config.toml
num_hidden_layers = 8
hidden_size = 64
num_attention_heads = 2
num_key_value_heads = 1
head_dim = 64
intermediate_size = 192
vocab_size = 8192
hidden_act = "swiglu"
norm = "rmsnorm"
norm_place = "pre"
norm_eps = 1e-06
positions = "rope"
rope_theta = 15200.0
rope_fraction = 1.0
qk_norm = false
attn_scale = 0.125
bias = "none"
tie_word_embeddings = false
parallel_block = false
extras = ["local attention windows", "capped logits"]
init = "trunc"
init_std_qkv = 0.0499
init_std_o = 0.0352
init_std_up = 0.0499
init_std_down = 0.0
optimizer = "muon_variant"
learning_rate = 0.00541
beta1 = 0.95
weight_decay = 0.0085
lr_head = 0.0054
max_grad_norm = 0.5
warmup_steps = 200
schedule = "cos"
final_lr_fraction = 0.0
batch_tokens = 8192
max_seq_len = 256
doc_mask = true
train_tokens = 89650000
max_steps = 10944
dataset = "wikipedia_en"
Each number is 128 + 24 x the weight over its row's rms, rounded and kept within 0 to 255. Layers, rows and columns count from 0. The size above them is the row's rms in percent of the matrix's.

# layer 3 MLP down (transposed), 192x64, rms 0.0634, rows 76-92, columns 0-63
size [ 97  86  97 118 104  86  87 100  98 103 114  96 115  96  97 108 103]
[[ 82 104  87 120 119 160  89 115 173 116  92 131 127 106  85 128 124 122  74 142 177 133 126 125 158 114 117 151 113 135 128 144 115 148 138 146 132 112 138 128 164 119  75 118 117 160 122 130 154 124  89 136 118 113 146  97 131 107 159 117  96  98  86 129]
 [128 132 113 134 106 154 124 113 169 129  94 102 143 188 124 153 122 155 125 123 123 146 163 106 145 183 111 101 111 121 138 128 147  99 150 117 137 105 148 106 129 143 110  94 144 117 175 170 113  95 170 116 121 115 115 130 168 119 142 130 153 137 102  71]
 [145 138 132 127 156 139 137 141 120 130 142 156 140 123 161 123 141  59 117 150 120  97 175 121 151  90 115 106  96 135 160 146 145 125 142 143  89 145 112 170 102 141 153 101 132 116 168 142 123  86 150  90  97 145 151 108 115 147 122 116 162 149 141  82]
 [101 174  78 118 142 120 126 115 119 174 101 114 154 146 164  88 120 119 167  76  89 117 128 134  92 147 112 125 124 154 140  96 172 155 113 141 145 139 109 120 156  98 112 153 144 135  96 128 147 135 166 106 143 119 113 143 145 147 123 118  95 116 162 147]
 [190 129 112 160 103 134 164 129 121 102 145 119 107 150 124 149 129 113 152 163 106 114 159 111  98 138 112  88 144 150  94 128 137 176 137 124 124 107 136 128  48  78 125 124 106 152 124 115 121 120 117 122 140  94 115 127 162 149 135 140 157  96 130 139]
 [147 137  93 137 113 123  99 143 164  98 114 162 182  89 169 103 158 154 133 156 138 110 132 122 110 119 135 151  95 119 143 139 110 148 117 145 136 115 119 105  96 127 116  85 136 172 171 193 127 139 143 118 115 126 176 100 128 145 123 146 111 136 148 121]
 [156 157 155 108 130 124 138 129 133 105 100 139 130 166 175  98  72 105 116 120 119 123 100 109 106 183 118 121 130  58 117 138  77 139  73 177 146 113  95 147 131 144 125 131 132  98 138 137 143 113 134 150 123 146 136 136 126 126 159 127 128 134 138 133]
 [106 114 151 131 148 113 146 149 140  77 136 184 132 137 155 148 154  83  98 139 122 133 113 140 115 129 111 132  87  75 136 117 177 105 150 113 132 137 145 145 110 125 123 158  98 138 148 136 162  78 122 150 113 126 126 115 150  89  92 117 175 141 125 143]
 [126 176 134 178 113  92 183 118  78 134 125 125  85 138 129  85  92 147 139 118 112 139  71 103 107  98 142 114 144 108 141 131  97 149 135 118 156 122 121 158 136  93 123 147 130 141 162 108  97 110 110 125 112 157 146 116 131 121 110 139 133  92 117 148]
 [107 146 120  90 110 114  89 132  91 152 148 113 158 143 141 134 134 117 171 145 132  94 165 111 183 120 130 150 173 106 139 115 126 155 139 115 110 105 125  92 137 147 120 165 145  77 160 148 166 124 142 114 113 137 144 111 176 110 106 125 108 136  94 115]
 [ 94 132 127 156 103 151 117 130 109 157 150 127 145  96 139 128  86 156 118 128  99 111 141 106 114 160 151  80  90 111 160  90 161 120 131 112 160 160 137 136 127 167 128 143 176  97 116 125 143 121 112 120 100 134 119 167  93 141  97 102 151 153 167 111]
 [ 98  98 132 178 121 125 143 151  77 129  99 157  81 128  90 159 128 154 178 131  98 147 111 138 122 149 105 100 105 102 126  95 162 123 107 124 131 114 137 118 115 125 152 144 115 134 101 109 127 128 129 141 141 165  96 169 135 117 128 114 153 117 186 158]
 [125 108 107 126 151 130 110 165 147 109 153 158 109 118 117 138 118 122 111 110 168 180 164 125 137  76 122 134 124 117 118 130 158  70 153 132  83 112  80 104 136 138 104 125  91 110 129 127 167  84 140 138 102  85 143 163 128 109 108 127 125 137 116 144]
 [134  99 139 107 160 133 142 156 124 120 109 108 158 160 122 147 132  99 126 153 165 129 131 129 139  88 126 161 142 113 129 125 123 181  81 129 123 123  93 112 127  82 103 125  95 157 142 169  86 120 116 152 122 169 100 139 143 122 139 114 146  82 175 144]
 [155 129 165  97 136 134 124 156 102 131 109 118  65 150 112 112 129 144 101 124  83 116 138  81  89 111 145 104 128 149 142 125  81 139  98 127 138 171 146 134 130 150 140 142 126  93 125 130 112  67 120 150 141 107  95 134  99 145 164 123 152 128 128 163]
 [175 125 107 125 113 155 120  88 128  98 161 125 127  88 171 105 130  88 152 123 132 118 124 150 150 123 127 138 132 157 127 142 156 120 106 119 124 140 148 146 115 147 165 101 112 140 184 178 102 122 144 123  71 119  86 135 135 122 154  90 141 137 104  94]
 [155 157 162 104  93 106 163 133 147  87 111 111 127 179 122 130 104  96 142 125 106 125  90 176 128 129 137 143  95 117 119 132 118 137  93 172 149 131 109 152 132 112 101 123  88 112 119 112 134 108 140 121 144 130 155 133 146 150 123 146 151 150  70 178]]
# layer 3 MLP gate, 192x64, rms 0.195, rows 77-92, columns 0-63
size [104 107 125 101  99 110  99  96  93  94  84 102  98  97 102 103]
[[ 83 133 122 102 172 167 176 152 163 114 135 131 123  95 145  93 156 109 133 123 121 150 125  85 140 144 106  91 131 128 114 156 155 164 114 143 135 128 137 134 128 145 124 131 139 126  97 164 158 142 112 166 120 140 107 108 156  87 142 124 138 142 196 139]
 [167  89 123 117 113 147 109 154 137 174 116 148 177 119  77 117 170 133 156 156 159 142 134  91 134 161 140  89 114 149 145 148 133 123 103 143 120 130 109 154  98 105 114 125 171 114 108 151 139 111 147 130 160 147  92 129 150 119  88 103 114 104 146 117]
 [147 148 138 185  98 141 128 166 134 133 116 119 114 136 120 165 177 157  94 139 153 144 137 159 117 116 131 133 157 100 119 160  96 160 132 149  63 111 134 110 117 130 115 104 118 158 110 124 114 146 116 136 126 130 143 108 120  79 145 151 132 114  69 155]
 [131 158 137 130 142 116 131 170 161 131 159 138 132  71 105 124 120 105 106 107 140 127 163 128 109 103 112 137 100 142 113 144 133 116 128 159 102 100 120 103 110 121 143 164 205 123 116 117  93 115 120 160 143  79 118 153 139  98 137 136  92 117  92  95]
 [119 116 135 145  97 119 146 162 147 141 147 100 112 145 162 141 161 135  89 101 162 114 115 115  93 143 153 114 119 124 117 162 176 131 129  91 113 127 149 143  83 156 142 120 174 153  88 149 169 159 136 177 142 124 100 109 121 114 135 133 135 109 169 113]
 [101 165 143 135 130 169 146 128  81 140 166 174 102 174 114 124 110 154 117 145 197 156 141 106 134 131 117 138 131 124 103 143 128 126 149 103 135 128 123 147 124 150 110 119  89 158 123 107 139 181 101 131 159 126 134 131 189 143 154 119 126 120 131 109]
 [146 157 111 154 138 102 119 136 147 191  96  89 131 137 115 124  98 173 126 109 133 137 122 119 138 118 143 162 144 148 138 143 120 154  76 115 105 105 138 111 134 153 114 103 135 130 136 118 117 149 123  95 151 126 122 128  75 159 146 132  45 103 121 126]
 [178 131 138 155 154 176 143 133 128 122 107 134 167  81 144 121 156 121 116 117 103 135 162 129 111 140  92 144 113 110  94 142 166 116 115 166  94 148 120 124  78 168 154 127 137  99 109 138 137 135 134 160 176 121 117 140 154 149 115 134  84 138 103 119]
 [149 109 132 149 132 119 149 135 153  95 112 124 142  84  98 109 131 134 120 106 125 131  88 167 101 117 124  97 117 124 116 126 149  92 135 165 132 132 120 154  75 132 134  88  95 137 144 112 104 169 132  87 120 139 115 136 110 165 167  99 178 100 162 156]
 [177 120  97 175 145 145 124 118 127 125 169 130 105 109 123 132 133 128 129 170 111 114 128  92 137 181 131 120 118  92 108 101 172  89 164 131 129 103 156 116 136 138 134 146 162 114 113 130 123 124 130 120 107  92 137 168 114 100 107  73  97  95 147 128]
 [ 79 121 152 163 135 100 155 153 152 138  70 129 110 131 128 133 154 141 130 132 158 101 128 147 163 115 147 102 127 165 134 129 187 127  59 108 131 143 142 108 126 143 144 122 165 165 125 149 116 141 129 113  77 122 167 127 134 109 115 154 128 112 126 121]
 [142 113 158 129  78 167 170 122 129 135 143 148 144 135 152 114 158 104 149 191 131 106 128 112 107 127 110 123 134 137 145 138 127 144  99 132 154 115 118 118 151 117 128  96  89 141  84 147  98  84 180 137 137 147  82 130 123 141  83 107 139 120 157 149]
 [118 189  91 184 117  92 109 115 143 154 130 130 103 109 125 131 103  93 110 106 126 116 122 107 156 127 127 169  98 130  98 102 154 118 152 107 134 126 147 112 127 161 122 143 159 147  93  69 155 151 117 117 128 127 150 146 113 151 109  94 115 165 125 105]
 [169 131 112 117 149  97 108 134 152 121 109 119 121 140 110 155 151 127 143 119 133 121 186  99  94 105  98 127 122 115 137 192 117 106 145 121 166 170 152 107 104 150 126 117 147 108 172 117 124 110  97  92 178 107 118 137 166 129 138 119 117 121 164 152]
 [156 162  91 136 115 105 160 153 111 148 148 154 171 121 123 129  82 131 147 127 129 147 152 157 134 129 128 133 137 118 140 146 160 143 166 139 140 125 138  97 168  94 155 127 144  88 111 140 112 112 157  54 105 136 144 132 102 105 103 110 142  90 160 136]
 [115 130 129 123 141 161 148 108 121 123 105 110 145 134  61 138 134  98 140 113 103 135 169 156 119  92 110 150 173 108 140  93  92  95 120 121 106 134 123  91 155 120 124 105 120 127  72 135 139 119  93 125 122 111 132 163 114 138  77 154 140 133 174 150]]
# layer 3 MLP up, 192x64, rms 0.21, rows 77-92, columns 0-63
size [ 91  95 100 112  95  99  91  77  91 106  91  99  99  84 105 108]
[[123  81 163 153 143 109  91 130 146 116  94 119 172 176 171 129 155 159 136 139 145 124 162 157 141 123 111 156 135 109 134  87  98  88  89  95 155 140  98  99 147 156  98 142 147 157 109 130 133 133 108 133 125 106 133 119 107 125 137 105 133 164 115 111]
 [129  69 152 119 121 150 163 130 156 155 140 109 139  70 139 118  98 103 137 144 132 120 136 129 133 139 145 141 159 116 139 103 130  92 118 109 143 167 118 102 142 109 115 142 134 122 135  94 113  76  79 124  84 200 122 125 126 122 151 134 158 137 137 128]
 [143 118  91 138 114 123 118  93 139 126 155 121 123 155 128 106 106  92 125 146 141 150 126  97 100 135 144 142 136 144 120 117 210  91 134 103 176 151 107 122 147 129 133 125  97 172 129 123 132 140 108 143 113 148 135 142 139 115  80 152 150 182 174 121]
 [132 176 130 102 155 113 136 181 136 142 113 155 115 139 125 144 108 108 122 104 158 130 133 145 115 114 136 122 147  91 141 121 169 109 159 101 116 119 125 126  98 111 114 133 151 147 104  68 145 102 111  58 137 127 101  99  96 124 105 104 163 139 134  89]
 [ 78 142 158 125 116 113 143 120 153  89  75 114 136 160 123 148 132 148  94  66 157 153 124 143 120 161 127  98 127 146 129 113 141 101 145 100 113 145 104 128 192 141 136 142 130  91 121 125  92  93 146 138 138 168 120 152 107 121 136 132 136 130 126 163]
 [105 133 111  99 166  98 149 117 115 141 119 140 111 125 171 147 155 148 101 144 130  99 178 130 120 124 113  93 148 168 117 133  90 132 138 191 133 108 131 138 129 122 109 131  98 165 108 134 119 173 108 128 151  95 148 120 148  80 144 131 185 123 120 124]
 [127 147 110  90 131 151 154  78 156  81 142 139 137 151 107 121 145  98 153 130 151  99 142 141 148 157 142 114 169 123  83 117 124 109 118 128 172 123 105 138 113 120 192 110  94 116 141 126 125 170 103 155 101 105 143 154 128 139 120 163 151 153 129 108]
 [137 108 117 101 137 138 138 139 163  86 142 184 143 127 127 151 122 163 133 135 113 177 112 119  99 160  95 118 144 112 118 143 194 136 101  92 116 106 130 142 104 117 120 113 161 113 112 135  99 128 141 118 137  91 147 103 175 131 167 139  78 130 135 126]
 [126 159 121  98 144 105 152 139 129 178 163 115 127 137 117 111 127 121 151 122 134 107 151 146 153 123 118 177 117 144 114  99 121 162 143 106  75 157 120 115 129 121 131  97 147 100 158 123 173 156 160 123 132 130 147 123 165 117  60 168 116 143 111  96]
 [128 134 169  87 134 101 161 147 130 120 100  77 151 152 126  99 146 145 170 149 142 132 120 158 139 132 131 129 102 133 147 151  60 133 101 151 164 134 139 122 157 118 124 141 134 178 141 138 137 117 130 114 110 177 123 155  98 157 115 162 126 139 142 168]
 [115 121  73  78 108 120  68  88 123 112 147 132 125 113  77 138 109  95  77 117 164 129  91 122 123 151 133 125 108 133 101 130  81 127 130 160 133 119 127 135 122  95 135  97 118 126 141 170 146 102 125  99 135  96 123 137 132 126 102 113 163 110 118 112]
 [149 116 158  58 125 137  93 108 164  86 141 118 135 157 113 122  80 140 137 115 113 123 143  95 109 128 135  90  98 135 127 117 131  64 131 126 136 122 108  87 104 110 115 127 156 127 100 174 158 101 124 152 103 121  94 151 133 133 131 102 137 134 147 141]
 [135  69 149 122 103 148 135 123 127 123 139 116 123  98  74  95 101 143 128 178 139 110 149 135 142 158 138 125 122 111  88 150 137 145 107  86 142  94  96 127 127 127 108 105 140 165 144 119  92 117 115  94 125 102 172 107 102  71 147 123 112 136 111 133]
 [174 158 127 100 105 150 118 111  95 123 140 143 124 128 169 145 152 148 114  96 142 157 103 139 145 124  98 146 117 136 134 110 108  97 103 168 156 142  82 104 104 162 133 133 124 132 102 160 105 150 140 144 115  99 109 172 124 166 132 110 161 147 172  90]
 [103  93 157 100 134 136 152 125 117 133 144  91 140 150 105 131 173 169 124 100 107 119 113 106 124 143 148 109 130 123 121 159 100 131  84 148 110 109 113 152 107 144  81  91 127 110 107 118 148 155 110 112 194 160 117 126  96 108 178 147 115 115 110 138]
 [128 119 133 131 137 133 184 114 123 122 128 174 131 138 104 151 148 142 121 132 133 120 167 154 103 113 125 135 184 126 150  85 128 104 164 112 113 143 164 115 174 133 116 135 173 108 155 134 143 108  57 120 110 127 112 148 145 170 116 133 146 118 171 125]]